{"num_hidden_layers": 11, "hidden_size": 128, "num_attention_heads": 2, "num_key_value_heads": 1, "head_dim": 64, "intermediate_size": 320, "vocab_size": 1877, "hidden_act": "swiglu", "norm": "rmsnorm", "norm_place": "pre", "norm_eps": 1e-05, "positions": "rope", "rope_theta": 10000.0, "rope_fraction": 1.0, "qk_norm": false, "attn_scale": 0.125, "bias": "qkv", "tie_word_embeddings": true, "parallel_block": false, "init": "normal", "init_std_qkv": 0.0601, "init_std_o": 0.0746, "init_std_up": 0.0859, "init_std_down": 0.0859, "optimizer": "soap_variant", "learning_rate": 0.00504, "weight_decay": 0.0, "lr_head": 0.00537, "max_grad_norm": 1.0, "warmup_steps": 200, "schedule": "wsd", "decay_fraction": 1.0, "decay_shape": "linear", "final_lr_fraction": 0.0, "batch_tokens": 16384, "max_seq_len": 1024, "doc_mask": true, "train_tokens": 94100000, "max_steps": 5744, "dataset": "wikipedia_en"}
Each number is 500 + 40 x the weight over its row's rms, rounded and kept within 0 to 999. Layers, rows and columns count from 0. Numbers have three digits each. The size before them is the row's rms in percent of the matrix's.

# layer 3 MLP down, 128x320, rms 0.0862, rows 100-127, columns 64-127
099:512641479500454439512549459588487515490534573427455523407519490508534503522515492445460529554475555488525478479468463509491500507463563407494518500472493569438428526472437479523463524513486474
102:566536496504530424504527503447456497523488503494491486438456491481515490459521507475463495475478405549521448503547554506495474487500533454539515410511468512506534523502499542482522446478479527
104:464474521454533495447432508525523496421492532486496483452515569504458441457523517533483494440495476530503408536525556557531432468517478557560434484509478516466494525497588493510504601501478545
097:478514493500524477502450487536576474494507509543428541600473516534480542501546487499544455473539462510480467502488502618510531573502542489460524461435439505536484476491544491511492427538495521
089:453577493497574469480516481525518427488439412496535497502522442510532468484541506537515506533530538510541499507472552516509495566586490466497466467478426475548513516482518527559508518519582535
102:496519549498514483536488448494451591511574525452502497501512531480557451460536467506524515557535486473539554488537463531513443491525458528485486542479503525498519455512385479480432532485506466
098:510517576478524439447502498561509586467484484541461457458492459486510464527529510472509486524498462463568517516479479415530581443460473543562523519428471514505470473472489560523532519513554455
096:502494472592557556524573555419479543515485396476521556510475522455404590463532465510454476531540471470546549547496472510483505526468430477530487480474497490507470501516527526564567546524460546
105:513439477532507458495575437484525504487507487522501533513500562541447540497518500567554547523481483428532448482548535545539522535511606555539473470454440509505478456418466452471481465473504579
104:524504503518524562469492497482505514468474442555467572524591470482490563491550487524455522505510421422550526507462464578493480448513565459507537505531402508487545517497522527527432499521553519
099:468450540548466398544546551492512480474503504508506481527498524552509382530518423523405524492539438460547474499526575508418482487508570530541554489509468494498573548516457596509518473484487630
102:484491496464530490467522518516487539493503531563417480572535471519436483538474556512490510474425441539504485520505549479494473511495460449497493466598517518498478510533507444445491518499487501
109:542505473479581472529478526425508524523452530417565539463601463528508414490447539559461498475490480567523528546430451412445532496549448558483560550456549588469477550473529531504485567523562495
102:528548521500462448457511498555530540494523570569533496532447466458514449480509563455516487518528518495540488516476468433549483485642468471596570522462495528406468548487459491485564578484520513
105:501518480506493455533524554549468546459532553477581507481490540503446516442505441495450405516623578576605469466463457464517520537465488494557463518521509452471497517490544542558435502406556511
102:521471462472532524500550542496520477538429551490525497514491532498434501446507565489478550490482534483447509501540485556443475515480493498447540625540501531501470578450462484484511454526497556
095:474511499548548516521546535569534530549445537453502508551520471443496438516460503484487436545497553587560559464529443500425469443570475471493547539480507503490492427504435449488469477496491524
090:446405509474489419515460521512507513516467485485487508546507466524416534523529529483503552475466493470473491540450551484455599548457430433526496481467441539508511562436452427550519491510527479
092:493495487548490447487568492574567407509534529544506548518471471529501487524565535557419527500519550491509537464501535473520513535447462555482555513504540468472458480462550507570543495535569615
099:534504482471505532528481499467515492459513506525454398481391455542478491508473506474479515509477504508537446492451466490498465487508559503476503496453499521494431458491443508496515525524479533
096:515502445545495544503488499483533491536467422478525515514488521531455475514502477504455547427476489444496422455390543487580458554473510488570471524509482526478466519528570547491567430484486432
096:558540474487420496561498468562479481566486522556513450495549519531450548494503445561484487533545476550545527443539480473583523461506508504528490455498543483625472477459524448485513462464483512
105:598506525513509592487498512504548509546527546581458458497436525472445534483410452517387536539454494506586483478528501516456475521435571471481507475565395498575530510543517470484481542491460480
099:466486509519532564519509499480520483609489535454527548536453507427512424556477500481526452570578525515501546454567571514461513493527482509496499507396479437431540533522483528481459479559443479
104:467476541494497567466521532445491459453480456494446456474498467464460449565530502506426434495503537538532554486485486509484437480550553515546438481522550461490441505467498487388450415484453548
107:424484496521454489543519499489558507475453498449545450582478482490468516501575533447477582517488510514522481524482568455380488456539542482557524492551443535533478541432461524446517503522562530
091:530465453449558550507484502431514536504458556546573458533434569504451501518509593424455552465515532493448500485431548574534496419477505490467469488540522528492412545537493516501551496497489531
103:519442467514452512497437538511547460549483568535470554543474500513460479497527457479495431533483486495487453492576409521533532459538408490490515531429549443547520482499496523458519514447610499